config = dict(
    num_key_value_heads=1,
    weight_decay=0.039,
    max_grad_norm=0.5,
    warmup_steps=74,
    max_seq_len=256,
)
Each number is 128 + 24 x the weight over its row's rms, rounded and kept within 0 to 255. Layers, rows and columns count from 0. The size above them is the row's rms in percent of the matrix's.

# layer 3 MLP up, 512x128, rms 0.294, rows 418-435, columns 0-127
size [109 111  94 106  98  99 108 100  90 106 103 110 103 105 101 100  99 107]
[[151 141 164 134 146 116 137 104 127 135 122 108 180 129 113 170 130 136 163 168 139 122 113 178  81 123 112 129  99 139 103  96 142 130 149 154  90 138 101 137 132 106 128 110 136 136 105 126 107 153 118 169 145 157 111 148 138  87  95 148  98 140 153 130 133 167 131 150  91 111 125 151 142 144 139  93 111 151 149 123 153  99 120 139 116 167 175 144  88 136 147 109 161 141 146 156 137 160 105 118  79 145 121 109 110  70  97 129 145 136 156 135 155 130 139 153 118 163 156 110 154 178  82 121 146 120 160 109]
 [126 112  81 128 141  92 140 132 102  98 198 122 122 140  79 156 110 141 162 149 131 124 137 169 102 154 146 132 118 128 151  72 109 167 126 156 101 122 154 116 152 118 160 111 122 182 103 140 128 162 127 117  94  95 118 115 160  71 144 181  96 122 125 101 121 136 117 114 125 121 204 152 131 138 149 114 117 172 122 169 143 101 116 104 150 157 139 140 109 149 163 105 153 152 120 126 139 148 160 139 101  93 105 129 130 146 135 156 132 125 129 114 147 139 122 116  94 119 129 151 146 111 118 110 122 129 136 126]
 [124 137 153 144  98 149 117 111 127 115 152 167 100 131 138 116 113 125 138 123 117 105 123 122 145 103 133 113 131 135  99 138 103 108 156 167 104 141 133 147 148 127 151 144 124 150 118 129  84 156  93 134 136 121 170 115  97 101 143 131 152 166 111  98 208 120  73 109 144  69 116 125 152 119 139 115 124 130 129 168  53  94 130  85 159 106  76 185  88 158 116 126 130 127 121 138 101 147 149 158 114 116  91 101 126 134 141  79 116 130 109 137 129 127 139 101 132 127 136 167 151 156 124 130 129 125 141 126]
 [ 88 132 121 101 141  89 162 163 121 124  96 121 119 126  87 135  78 103 134 105 126 154 151 119  99 139 166 153 134 154 168 100  86 140  95 118 116 108  68  85 149 124 140 117 139 138 127 163 120 124 165 130 123 121 122 165 100 127 139 150 110 131  89 100 140 124 131  92 135 130 124 127 118 138 121  82  92 100 110 143 111 149  99 134 114 142 144 154 122  96 138  98 112 106 127 170  90 158 128 129 104 147 144 142 133 168 101 115 132 100 130  91 103 104 166 138  97 135 117 182 115 146  80 115  93 138 163 120]
 [181 159 112 112 160 146 124 172 139  89 131 109 144 121 116 124 124 110 133 112 104 113  95 127  96 142 104 122 137 132 176 131 116 163 125 110  91 119 168 147 121 152 116 121 144 135  90  88 147 109 130 123 113 154 137 180 149 161 158 123 135  83 134 145  91 151 122 153 143 154 115  85 103 116 131  65 131  97 129 124 121 104  89  88  96 100 179  91 123 127 150 123 121 147 133 139 165 107  95 102 164 125 132 156 127 123 106 152 136 134 157  91 112 158 155 147 105 140 144 129 114 122 126 136 172 162 125  95]
 [ 90 117 147 154 115 126 109 117 124 148 130 108 155 157 141 118 111 128  89 152 127  91 120 135 131 136 100 128 117 153  90 115 123 138 139 134 141 116 196  99 121 186  93 132 141 122 100 121 123 132 135 141  56 129 105 118 157 135 112 137 140 144 108 167 118 155  98  79  87  95 113 127 136 127 115  84  94  82 138 119 126 119 102 116 118 121 139 119 136  56 149 126 131 175 176 130 126 116 127 174 139 120  99 119 115 146 107 146 117 145 186 100 152 132  99 143 127 158 151 162 139 107 133 144  99 132 123 127]
 [172 108 134 121 148 109 159 148 109 135 118  82  91 125 148 151 114 130 101  79 116 103 125 135 136 109 148 101 127  95 163 118 117 138 111 152 132 149  77 134 137 111 150 129 157 157 146 105 156  92 133 119 101 148 141 122 120 136  82 141 130 117 143 133 171 152 158 110  96 168 115  93 122  94 124  79 111 145 143  44 125 116 103 122 131 195 128 147  86 138 122 143 110  99 132 117 139 116 129 137  97 134 129 146 122 107 124 121 144 144 100 169 104 150 114 159 106 115 111 132 184 143 117 136 118 126  83 128]
 [138 112 131 150 127 125  97 127 127  87 118 134 167 118 109 136 132 108 156 172 179 140 130  85 152 180 116 148 101 101 102 162 128 133 152 109 122 126 112 112 129 135 111 111 104 158 129 132 106 124  84 136 128 134 140 128 142 149  89 133  94 125 136 127 114  82 195 173 156 109 125 116  78 124 122 158 121 138 109 127 131 103  96 127 118 150 153 136  75 150 130 107 108 128 136 119 140 174 124 144 145  88 107  99 132 134 133 108 121 124 142  97 180 189 115 142 184 150 134 124 169  98 144 121 140 112 123 158]
 [141 132 121 100 131 141 107 121  92 136 144 154 126  77 133 140 101  87 134 135 115 121 134 161  93 110 127  91 107 101 116 157 108 159 175 187 134 190 140  97 133 103 159 115 113 135 123 133  85 154 124 130 103 115  97  88 108 149 114  92 116 133 117 135 124 138 123 148 149 111 146 149 164 126  95 139 119 112 145 110 150 100 120 129 136 141 119 159 134 126  70 135 122  86 125 129 159 143  91 134 132 148  60 110  94 128 139 137 132 115  73  91 128 139 160 115 178 141  82 159 119 128 143 111 118 133 112 138]
 [134 107 140 111 124 100 135 154 137 129 161 118 163 164 174  98 190 139 116 115 132 141 187 136 154 142 115 132 141 146 119 141 115 165 133 118 117 131 128 122 123 137 141 151 114 119 142 125  99 149 149 145 157 121 138 146 157 126 144  90 105 178 160 101  79 117 127 184 149 138 134 179 123 135 150 143 184 126  91 128 124 130  89 152  92 158 150 105 121 165 128 135 138 128 136 125 146 153 150 148 113 124  67 124 149 142 153 101 114 138 170  80 119 104 139 147 133 167 123 135 135 170 144 161 157 125 108 105]
 [142  74 114 123 119 141 147 101 144 126 140 107 119 138 140 153 117 109 138 116 142  93 147  97 130 144 110 130  86  85 141 164 161 111 112 113 132 196  97 144  95 179 107  93 147 137 151 116 131 159 118 134 131 160 139  68 135 112 131 154 137 119 142 137 121 131 120 104  98 165 159 115 159 142 124 105 166 116  95 155 154 140 156  93 121 157 148 129 102 134 101 124 117 106 101 112  94 131 130 134  99 160 116 122 114  94 110 112 181  97 167 112 150 149 133 196 160 112 137  96 130  99 132 156 119 116 130 134]
 [136 101 117 169  98 174 119 132  98  79 102 137 145 155 138 176 154 129 106 149 125 167 141 160 107 153 110  74 117 152  63 111 139 138 147 141 148 131 103 149 155 109 157 114 138 136 125 101 139 121 146 142 144 133 135 117  78  90 122 124 114 129 127 134  85 119 107 114 139 121 111  91  90 100 112 149 170  86 132 118 130 124 119 116 149 126  97 125  99  82 125 163 112 145 116  78 139 123 147  81 134 135 114 128 133 143 162 112  81 130  90 108 150 109  84 113 127 125 139 129 145 136 128 111  89  82 129 118]
 [139 129 126 133 130 135 151 121 139 129  93 141  86 122 109 120  69  87 124 151 111 105 168 101 145 118 108 111 112 128 114 138 178 107 140 114 178 155 139 170 146 141  85 140 120 111 138 143 119 168 119 156 161 164 150 143 124 115 120  93 159 146 147 107 124 149  98 135 118 121 131 121 137 137 124 132 134 140 170 157 152 156 104 190 138 139 136 120 145 103 145 147 137 100  90 153 171 109 150 125 117 156 151 114 134 159  97 136  78 188 103 177  85 124 147 149 141 130 113  98  93 121 138 136 107 156 116 104]
 [ 84 124 162 145 142 116 113 145 121 107 141 106 141  82 128 106 153 121 125 129 154 129 139 103 129 125 135 130 134 124 145  75 101 156 120 116 160 141  96 135 130 127 147 129 146  99 147 147 136 187 154 136  79  96 139 153 140 128 111 108 126 109 129 131 112 136  54  92  67 168 124 149 141 167 159 160 155 157  98 154 125 155  87 166  90 124 132  81 137 127 154 137 123 136 114 136 149 106 158 135  84 178 109 132 111 122 142  94 110 115 130 129  83 134 125 102 117 140 135 150 110 145 103 153 165 121 132 141]
 [ 99 121 146 161 122 143 120 146 127 140 118  89 141  87 137 140 127 158 127 149 143 162  89 167 133 163 134 138 125  67 106 124 144 124 111 117 140  75  95 109 107 131  98 110 108 128 147 120 141 143 179  85 139 162  39 103 121 137 118 127  92 120 154 134 116 139 120 129 122 122 107 130 139 140 137 168 121 105  93 153 120  82 101 141 107 124 157  89 122 131 113 140 133 109 175 125 129  92  91 126  97  99 129  75 117 114 131 171 115 133 135 151 143 140 120 122 140 153 120  94 111  98 132 113  97 146 169 121]
 [134 122  95 128  89 155 102 159 111 119 129 120 106 100 125  95 114 120 137 142 113 142 129 125 115 107  86 139 151 116 110 123 122 145 149 141 110 168 151 153 104  80 115 189  89  99 174 118 143 145 154 153 149 133 114 116  86 126 146 126 140 112 141 151 150 107 123  94 130  93 167 152 151 138 122  71 114 148 156 124 137 150 179 108 165 113 142 131 108 127 179 158 123 120 123 173  91  87 145 146 135 110 108 143  93 113 108 120 155 112 137 177 145 111 133 139 136 127 176 130 128 146 113 154 113  88 168 111]
 [124  93 111 123 144 149 143 166 159 149 123 113 135 110  90 123 144 105 117 172 119  95  94  98 114 128 140 157 104 132  95  86 146 100 102 142 109 138 163 156 143 109 131 136 137 156 122 165 149 119  94  95  89 152 128 137  79 124 167 134 124 122 131 131 127 119 114  88 131 183 117  97 107  95 124 157 141  90 109 157 121 105 108 122 129  65 169 114 120 113 106 130 128 153 132 128 123  82 173 160 107 146 129 146 109 147 126 134 133 119 138 120 141 121 150 132 184 146 152 188 122 136 141 141 130 131 103  74]
 [147 102 156 145 113 138 145 141 127 163 141 151 136 155 169 126 117 157 102 108 111 130 144 110 144  89  86  92  92 122 151 128 135 101 128 126 102 141 108 116 135 148 128 130 106 102 101 104 121  94  81 146 114 116 144 125  83 123 138 158 110 115 116 167 110  89 126 109 156 157 132 121 113  99 138  98 115 129 171 129  79 115 135 164 129 107 124 168 114 115 132 113 111 124  70 102 171 103 168 119 121 129 111 104 144 142 104 108 129 135 114 107 116 129 146 175 150 114 140 114  32 119 156 109 113  92 139 117]]
# layer 3 MLP down (transposed), 512x128, rms 0.274, rows 418-435, columns 0-127
size [ 97  95 106  95 101 101  96 103  91  99  99 105 107 104  99  97 100 109]
[[111 113 105 144 117 153 145 181 122 187 149 124  74 155 126 116 146 145 107  97 108 135 125 165 146  86 145 131  99 144 149 157 160 143 144 101 134 133 158 118 134 133  85 105 114 127 144 154 147 175 142 129 115 129 140 159 132 117  98 132 148 112 163 129  86 138 124 114 128 113  91  92 129 122 110  93 123  95 149 158 115 159 131 166 146 114 139 122 160 152 121 169 120 141 117  84 131  81 131 146 153  75 119  83 129 167 136 126  72 129 148 136 133  86 140 134 141 120  70 128 133 119 147 142 112 142 132 150]
 [134 131 105 113 171 168 117 131 122 106 159 149 112 185  98 126 139 128 144  95 112 128 128 119  87 147 128  88 168 155 151 110 139 106 131 165 172 103 143 127 139 123 109 119 117 126 149 124 129 134 165 133 127 125  87 200 135 133 107 127 148 137 132  91 139 138 130  91  88 148  96 149 117 119 146 155 109 114 121 166 101 125 128 134  79 168 158 144 191 124 161 156 112 129 131 169 131  96 126 136 141 142 151 115 133 131 173 120 191 117 157 148 105 121 133 110 149 127  89  97 143 160 121 119 117 150 113 119]
 [143 140 145 141  79 127 128 112 111 132 128 101 100 107 133 169 124 138 121  72 144 128 113 177 158 119 122 138  92 127 117 151 138 117 173 151 161 141 136 119 118 122 115 129 130 152 124 118 145 139  83 110 109 149  91  99  66  96 121 138 112 129 126 119  87 144 128 150 151 116 159 132 127 126 111 112 129 120 102 118 115 124  81 156 163 144 116 129 191 139 122 108 118 136 150 102 151  91 121 116 181 145 159 146 120 122  80 200 158 137 127 111 149  84 134 171 100 165 121 113 154 128 103  99 135 127 135 144]
 [164 164 121  95 120 113 116 119 132 111 124 114 112 107  92 139 162 126 139 107 160 132  92 165 150 134 129 111 142 140 104 142 123 130 122 179 157 130  62 179 109  93 115 136  67  80 140 106 137 134 120 142 151 121 131 116 164 114 123 156 124 153 114 120 106  85 145 170 120 167 128 139 156 101 177 125 142 132 149  94 143 137 147 137 139 115 128 158 108  99 110 121 106 149 156 117 115 126 160 163  76 154 137 160 111 188 108 121 152 142 177 119 117 122 151 116 129 141 124  96 129 133 136 170 141 133 134 133]
 [108 104 135 159 121  67 135 170 153 112 107 172  84  93 148 116 139 123 117 113 131 129 130 138 149 122 129  93 132 137 102  90 121  86  97 173 152 124 110 108 126 112 126 123 140  96 126 129 117 102 129 151 130 122 133 122 130  95 145 101  94 132 125  99 179 134 170 118 128 126 119  88 162 110 122 123 120 121  87 135  83  92 146 177 156 147  72 123 139 123 151 147  95 140 129 160 128 137 154 103  77 112 109 162 114 143  73 106 155 124 122 119 167 147 112 156 111 134 152 160  97 103 119 129 146 103 121 109]
 [148 166 148 124 119  93 107 121 109  79 117  80 149 122 140 121 135  85 122 146 130  89 144  84 110 112 125 143 134 117 111 132 107 119  80 170 158  99 136 121 111 161 140 114 130 121 129 128 102 113 158 134 125 128  97 117 151 133 119 103 115 156  81 122 132 139  76 117 140 116 175 128 126 134 161 174  98 106 110 113  75 134 123 117 188 150 107  76  97 144 175 128 170 107 133 137 105 113 113 149 122 111 155 101 138 142 111 145 110 122 112  91 116 103 118 131 105 136 156 149 133  92  75 132 126 156 143 110]
 [188 138 122 117 105 100 133 147  86 123 138 134 158 136 114 142 113  93 135 195 137 116 135 145 168 154 106 150  82 107 137 161 115  94 139 149 119 109 130 126 122 116 156 172 126 139 114 145 109 115 198 125 140 157 143  82 145 127 158  91 151 144 144 121 170 131 138 122 129 107 168  96 111 139 109 143  88 118 145 126  96 119 140 118 121 102 159 139 152 123 128  81 144 147 127 171 121 137 132 136 110 138 131 101 105 118 133 133 119 119 127 144 136 105  83 102  87 102 182 127 153 111  93 174 143 122 154 107]
 [153 120  75 174 144 121 113 161 101 142 164 139 164 106 123 141 156 101 162 143 154 124 172 152 141 124 144 116  90 142 168 125 101 139 143 116 140 113 124  99 133  81 120 142 123 141 161 107 135 117 111 163 138 169 134 115 141 154  99  72 147 100 157 138 131 110 115  89 108  92 140 126 128  95 120 141 135 153 114 117 133 144 117 135 189 129 127 146 163  95 156 110 119 143 105 153 125 165 114 101  75 110 107 118 113 115 165 145 131 113 165 136 109 119 127 187 122 120 131 125 187  94 123 147 130 122 145 148]
 [130 134 100 153 178 131 133 160 129 136 148 130 121 131 176 134 108 133 154  58  93 159 102 144 112 112 132 121  95 154  97 146 135  96 148 180 137 140 140 102 132  92 153 123 160 152 104 120 130  89 168  87 123 136 132 129 104 199 102 147 116 141 134 150 137 120 190 129 100 145 156 112 103 101 137 144  95 122 100 132 131 128 105 150 124 141 135 118  90 126  90 147  67 157 154 151 151 151 115 155 113 134 120 127 106 106 118 152 132 138 123 119 114 145 132 111 128 138 111 136 103 154 122 164 118 100 177 129]
 [131 143 133 114 166 128 106 114 144 145 118 159 116  99  85 119 125 147 161 127  96 108 115 105  98  97 172 140 128 161 114 146 139  95 149 119 141 176 109  99 115 161 167 153 156 143  90 165  97 105 128 111 162 116 145  70 117 140 130 163 100 143 103 127 116 146 156 114 112 150 118 113 176 128 127 152 104 118 125 124 120 118 127  80 142 116 106 139 165 121 127 120 135 110 102 117  83 153 143 158 145 164 149 151 111 100  91 117 121 190  98 142 137 142  95  74 107 140 101 124 140 127 107 124 175 108 114 135]
 [102 101 111 135 133 140 178  99 144 137 160 179 137 139  85 130 118 145 162  84 137 152 185  90 140 102  95 103 172 115 126  87  98 127 130 125 121 129 136 114 151 122 114  84 146 175 165 112 117 130 171 112 150 135 139 106 101 153 144 177 147 102 132 164 101 111 123  74 138 159 123 147 148 100 115 144 173 127 133 127 134 124 153 142 159 140 134 127 130 114 152 165 145 138 129 119 130 128  91 183 110 124 123 100 122 128 145 131 182 129 143 138 136 135 123 127  90 133 129 136 173 121 111 130 114 161 160 109]
 [130  89  92 107 151 107 106 125 119  84 113 143 137 148 128  99  75 118 127 114 127 137 129 157 137 156 133 142 130 104 163 144 107 122 171 101 119 104  92  89 153 153 139 129 121  91 107 133 159  90 121 105 145 188 137 123 174 120 152 146 125 152 147 130 155 101 159 128 125  95 126 154 157 162 128 126 148 119 135 152  73 119 100 122 136 132 133 188 169 100 142 117 110  98 133 134 132 157  92 120 101 127 141 137  97 148 113 133 132 132 123 112  61 113 132 126  83 120 175 125 119 128 101 113 110  88 151 154]
 [101 106 150  88 140 193 154 127 147 179 133 149 104 105 149  82  97 121 111  90 143 139 102 166 135 100 153 147 121  81 119 102 114 126 133  76 128  71 136 106  95 127 156 118 124  96 156 166 155 168 120 101 113 128  94 115 145  78 127 105 127 141 158 155 141 133 113 122 133 137 159 164  96  90 118 133 129 125 143 138 140 151 129 169 158 151 148 110 155  99 134 137 138 156 127 157 115 106 184 110 122 143 126 133 140 156 117 139 144  99 130 120 121 116 140 122 125 114 131 138 108 139 127 140 169 123 183 123]
 [158 129  99 105 158 133 168 158 107 129 128 114 136 137 139 128 106  71 149  94 121 102 127 135 103 136 154 135 128 133 112 170  56 102 147 145 113 162 113 113 163 113 164 152 134 201 144  96 127 162 189 137 125 130 126  97 100 119 103 102 140 158 106 106 124 127 105 131 118  87 171 123 121 113 142 135 122 147 134  80 143 110 107 116 150 125 122 106 106 171 111 100 126 157 111 148 135 115 159 128 115 126  95  76 130 116 122 151 126 101 121 166 146 142 133 138 114 116 173 137 147 152 132 119 137 172 130 112]
 [131 100 120 134  84 129 130 112 151 124  89 177 137 131 121 113 132 119 136 102 142 149 127 135 123 143  87  73 140 155 153 114 117 129 141 133 141 131 100 129 156 174 109 129 150 128  82 124 104 162 129 191 138 119 161 183 116 130 131 160 124 138 168 157 165 127 113 103 164 155 142 120 125 105 122  98 112 111 204 113  89 151 169 134 106 121 160 118 148 146  99 136 129 134  76 114 131 127 129 142 117  96 113 151 114 169 156 142 164 138 139 111 147  93 133 119  99 128 146 176 138 154 145 111 127 121  96 133]
 [130 116 129 118 108 115 132 127 155 117 130 141 125 117 156 122 120 118 126 136 167  71 161 129 134 183  89 147 106 143 102 118 126 122 204 154 106 138 147 123 142  92 130 124 106 138  89  96 119 120 138 122 120 148 113  96 131  96 128 111 153 166 127 123 111 124  85 137 123 127 176 139 143 147  99 138 157 179 142 139  86 114 122 108 139  44  92 119 138 132 132 128 114 139 131 148 143 115 126 125 126 144 146 139  62  94  99 148 122  85 136 148  95 113 127 127 119 166 148 115 176  93 110 132 141 147 121  97]
 [ 96 142  74 112 107  86 111 101 118 161 146 100 146 122 132 148 150 156 147 133 165  97 124 113 159 136 155 128 148 162 157  96 108 112 176  94 144 147 123 167 124 131  76 108 124 140 146 106 109 127 136 152 135 128 128 111 178 108 106 119 158 125 103 129 135  91 150 166 132 108 116 134 148 138 107 101  94 138 120 134 146 144 125 121 114 173 102 137 156 113 157 140 136 164 105 170 123 143 119  89 126 148 170 119 147 124 193  92 124 138 116 139 108 123 100 139 139 134  74 124 131 166 144 119 113 132 137 189]
 [162 139 129 107 163 142 119 110 113 110  92 129 120 118  95 149  97 119 107 125 135 117 168 163 164 101 130 172 144 132 155 101 111  98 119 115 104 176 158 127 125 122 149 133 102 167 128 148  95 153 156 144 150 156 142 112 144 129 128 137  93 125 129 149 167 160  91 184 145  61 100 130 133 131  90 117 142 128 114 104 111 155 143 130 109 173 108 140 169 122 139 129 140 129 149 142 149 113 110 148 173 177 149 118 129 151 141 134 104 159 158 115 166  84 134 113 135 121  89 132 155 126 145  92 140 142  87 145]]
# layer 3 MLP gate, 512x128, rms 0.313, rows 419-436, columns 0-127
size [117 102 109  96  94 118  96  88 107 101 111 107 118 100  98  88 107 101]
[[165 125 152 111 146 209 166 157 147 130 108 143 153 147 148 114 112 148 135 126 108 145 146  82 144 133 100 163 127 127  97 142 131 100  83 127 129 109 122 133 132 126 142 140 103 116 148 100 143 103 133 168 127 135 123 131 128 148 130  93 148 138  84 154 122 144 127 151 126 118 135 172 138 103 132 145 151  79  95 113 122 106 156 120 127  86 131 154 139 112  99 172 100 118 115 136 106 143 117 189 155 159 153 179 110 111 101 118 117 129 129 121 111  94  99 137 145 115 156 121 154 152 156 161 129 166  84  80]
 [133 136 129 146 126 126  85 115 138 182 126  94 147 120 112 100 145 121 131 157 116 133 127 105  89 142 152 190 166 119 138 115 115  87 116 140 127 100 140 113 100 157 145 171 135 122 132 109 191 131 141 169  96 142  80 126 115 130 150  93 154  68 113 134 110 117 169 119 104 194 117 128 143 113  74 143 102 111 109 101 161 123 108 123 102 120 144 123 142 101 152 102 139 115  97 117 145 110 125 118 133 130  92 139 143  80 147 113 135 141 135 150 134 136 124 100 114 119 169 125 108 139 121 172 113 164 105 125]
 [108 131 115 154 101 128 176 177 106 139 131  99 134 109 135 137 115 113 150 119 106 108 134 102 145 146  70 120 164 148 138 160  78 105 143 116 122 144 121 109 169 144 160 120  83 126 142  71 171 122 117 120 153 146 155 189 151 150 156 154  99 101 148 109 141 125 121 101 150 136 177 117 146 121 155 177 127 164 120 147 138 119 115 146 158 109 150 123 150 127 140 124 144 157 119 121 116 118 140 129 104 144 129 121  94  75  77 166 152 119 146 142 165 108 132 108 172 115 123 120 111 116  94 136 151 116 140 119]
 [154 108 141 111 116 121 157 116 111 121 142  96 128 147 163 157 100 137 101 118 127 116 128 109  74 197 128 128 122 118  89 115 115  86 157 144 122 165 117 135 131 106 138 146 156 120 103 109 162 158 121 100 151  79 143 124  96 168 130  51 122  77 105  85 139 109 115 103 103 101 128 106 137 107 109 145 144 111 104 169 161 127 113  98 148 130 109 133 147 115 119 125 119 140 149 129  77 121 126 154 154 134 120 151 148 144 130  90 105  89 103 127 128 113 152 134 106 142 156 162 135 134 109 110 114  83 150 100]
 [162 113 105 159 151 133  97 161 131 143  50 166 178  86 130 134 107 138 169 161 137 129 106 177 134 152 141  96 165 135 117 163 128 111 146 147  94 109 175 151 117 112 154 137 162 137 105 124 126 134 129 153 144 127 128 117  93 124  99 143 129 114 131 161 165 140 129 158 131 125 146 114 116 185  83  98 135 108 122 104 116 141 122 108 118  91 112 127  85 174 125 123 116 111  97 149 151 141 102 123 129 129  79 109 145 120 148 112 176 101 107 146 123 160 157 124 164 141 131 131 115 129 127 129 109 117 129 159]
 [169  82 154 124 134 129 143 112 137 151 119 157  71 139 188 142 109  82 117 129 128 132  93 111 126 152 135 147 144 130 173 101 110  96 131 148 134 132  97 124 137  89 130 151 109 164 102 115 134 126 119 181 101 157 113 103 125 119 121 119 151 117 112 105 140 178 120 117 118 149 110 130 115  68 122 131 105 174 108  99 127 154 134  74 182 123  99 113 145 138 132 119 101  98 119 132 150 123 169 157 120 116  82 130 121 142 114 160 136  75 101 143 125 145 113 113 133  99 119 130 166 110 130 133  95 127  99 117]
 [130 120 130 140 116 129 162 161 127 127 142 103 158 142 122 129 134 103 112 145 179 129 122 103 162 146 114 106 120 123  99 164  92 174 130 127 129 129 108 105 158  94 132 142 130 135 120 144 121 143  79 103 144 142 154 120 119 173 107 133 121  78  87  97  99  96 145 170 139 134 122  85 153 115  92 137 154 170 138 146 164 116 106 137 118  98 184 159  89 165 156 135 130 136 156 111 110 124 113 150 170 119 123  71 125  89 107 130 115 126 171 115 143 120 121 151 143 121 130 131 122 117 123 136  82  94 121 183]
 [123 141 141 129 151  96 150 172 152 115  72 101 120 118 123  85 134 158 145 169 118 126 122  89 140 132 160 189 178 143 156 130 126 124 107 102 144  74 141 154  98 121  95 161 121 103 136 107 163 116 105  89 142 119 153 164 176 124 127 124 109 152 141 114 154 125 126 111  81 115 129 125 159 114 160 140 130 119 173 103 102 123 136 116 122 125 129 127 116  93 127 124 162 141 165 136 102 137 132 119 124  93 112 130 127 121 135  97 168 114 152 151  86 133 103 156  66  92 165 129 127 157 114 118 130 126 147 130]
 [149 162 125  92  98 104 103 115 128 109  84  95 132 132  99  97 102 122 135 115  89 125 160 121 137 119 105 123 148 124 126  94 130 141 126 101 119 132 111 114 139 195 148 110  96  91 105 130 124 126 130 149 127 118  66 120 185 119 107 107 134  89 132 145 153 137 123 157 145 147 121 177 125 101 120 111 164  56  83 164  89 131 125 117 144 131 126 129 117 117 143 125 109  96 118 123 106 146 156 100  99 136 129  89 145 145 121 137 150 144 134 116 134 157 172  91 111 151 175  89 133  98 111 164 140 121 124 133]
 [123  98 147 131 133  96 133  85  95 140 138  99  88 129 146 146 100 111 162 132 128 113 119 131 145 128 125  77 105  97 102 139 124 127  83  91 139 140 117 137 115 150 105 131 119 182 143 118 128 124 103 141 138 103 168 126 137 148 104 152 127 132 131 124  97 120 130 140 146 107 174 172 120 139 114 174 172 118 158 138 120 132 139 162 104 130 123 164  93 126 120 117 106  74 151 157 102 108 161  68 119 119 144 130 156 123 121 179 130  70 162 149 153 188 125 155 119 134 155 111 132 138 139 110 143 100 129  99]
 [128 173 172 160 112 154 132 128 144 138 133 195 106 130 135  57 131 137 147 121 140 109 123 153 117 163 158 148 135 136 129 173 114 104 131 126 148  96 135  86 120  86 115 163  91 138 145 130 120 139 144 136 122  79  94 119 135 167 112 125  89 161 116  85 115 121 130 139 133 162 119 163 114 137 142 156 119 133 160 155  97 106 195 169 133 121 143 131  88 132 149 143 177 128 167 123 138 136  96 134  99 108 107 133 159 131 123 102 110 157 163 150 120 135 126 156 116 124 138 131 128  96 123 141 102 114 126 150]
 [139 115 120  85 117 118 129 101 160 148 118 161 101 105 128 133  97 132 150 133 133 165 127 122 119 113 130 136 124  52  96 163 166 136 119 117 161 138 126 127 166 144 157 117 115  94 121 144 115 142 168 111 149 119 146 124 102 124  97 101 166 157 175 104  76 138 107 155 143 102 127 119 148 187 106 170 133 135 115 125 148 139 125 169 128 165 137 124 170 163 145 121 136 101 104 152 149 105 152 167 120 158 147 107 142 138  94 114 127 149 164 126  97 139 122 134 151 156 117 134  86 184 106 133 100 134 126 116]
 [142 154 143 120 111 115 144 149 142 158 111 135 101 149 118  99 180 159 110 151 128 152 126 152  75 128 121 122  83 123 147 133 151 101 150  87  96 147 160 162  82 135  91  93 125 108 108 105 146 118 142 141 143 107 127 116 134  95 111 152 158 165 144 156 136 126 129 137 141 164 116 131 118  87 127 107 114 108 168 122 113 139 145  71 133  65 164 121 149 171 143 130  90 152 139 122 174 134 132  79 133 118 134 128 132 111 136 115 109 118 109 114 154  93 151  76 145 132 114 106 100 128 116 181 106 118 127 116]
 [106 122  97 111  95 170 133 129 146  96  97 102 131 144 137 170 133 112 130 121 133  66 126 139 152 152 115 141 123 150 158  67 146 103  96 139 145  82 107 122  94 141 146 119 172 107  95 156 114 161 110 126 131 139 110 165 129 123 130 143 137 134 136 130 103 179 173  97 118 145 137 117 137 136  86 138 126 187 137  97 129 134 125  84 159 147 124  91 153 115  92 124 103 139 111  96 144 161  94 113 119  94 129 134 105 150 110  95 155 142 160  97 139  93 133 123  86 119 122 119 124 125  88 126 147 137 102 108]
 [ 97  90 128 113 115 147 147 135 126 119 139 110 120 122 117 153  80 133 142 140 114 115 127 165 137 139 134 124 150 135 142  89 109 110  81 119 106 130 171 145 113  94 117 167  91  75 149 121 123  91 134 157 105 123  98 126 155 108 191 146 144 126 151 115 143 126 151  76 120 133 184 138 171 145 118  93 140 172 139 152 140 154 157 101 125 106 142 125 128 139 185 121 121 157  92 143 109 106 132 167 142 129 101 109 127 134 112 146 168 126 157 169 139 113 108 165 141 108 133 166 132 110 153 129 107 112 166  99]
 [ 92 123 131 118 159 131 139  96 131 132 104 118 144 112 139 108 126  94 112 121 149 145 128  89 131 164 139 106 168 121 144 157 141 102 148 115 124 131 116 102 129 131 110 141 132 139  96 136 145 107 113 126 140 149  95 190 100 135 107 134 133  81 125 136 103 115 137 108 158 131 153 108 130 111 175 162 122 163 123 167 133 116  84 139 150  97 164  92  97  90 106 134 112 137 193 105 120 101 124 136 180  93 138 122 157  97 148 157 145 110 174 117 110  87 182 110 137 109 112 172 126 104 133 116 166 127 101 106]
 [101 131 118  97 143  69  89 105 164 128 108 120 149  87 124 139 160 104 118 130 150 134 142 135 105 149 124 125 185 115 125 115 140 156 117  97 146 111 142 157 114 105 127 113 112  99  91 139 165 134 159 137 181 133 134 173 146  97 114 115 151 148 132  98 126 128  86 143 129 115 162 145 106 156 113 118  93  84  88 171 110 108 132 110 110 145 104  72 150 140 102 112 106 100 152 131 155 139 100 131 164 143 115 102 125 138 162 133 139 106 131 179 123 152 105 101 137 124 132 162 150 168 117 152 113 119  88 132]
 [122 122 161 105 154  88 155 125 141 118 137 138  91 160 116 141 102 131 120  99 117 115 126 176 146 122 113 149 117  89 142 160 127 124  94 120 174 142 104 110 112 183  85 180 143 121 143  90 170 175 129 125 126 145 139 121 110 146 120 143 158 127 141 116 142 165 116 173 117 132 151 129 138 148 127 133 147 110 138 136 151  88  97 195 118 171  52  81 120 165 137 108 129  99 167 109 119 125 130 119 133 139 131  92 135 104 132 129 116 105 117 134 138  85 132 116 102 134 125 122 119 111 125 130  94 119 151 156]]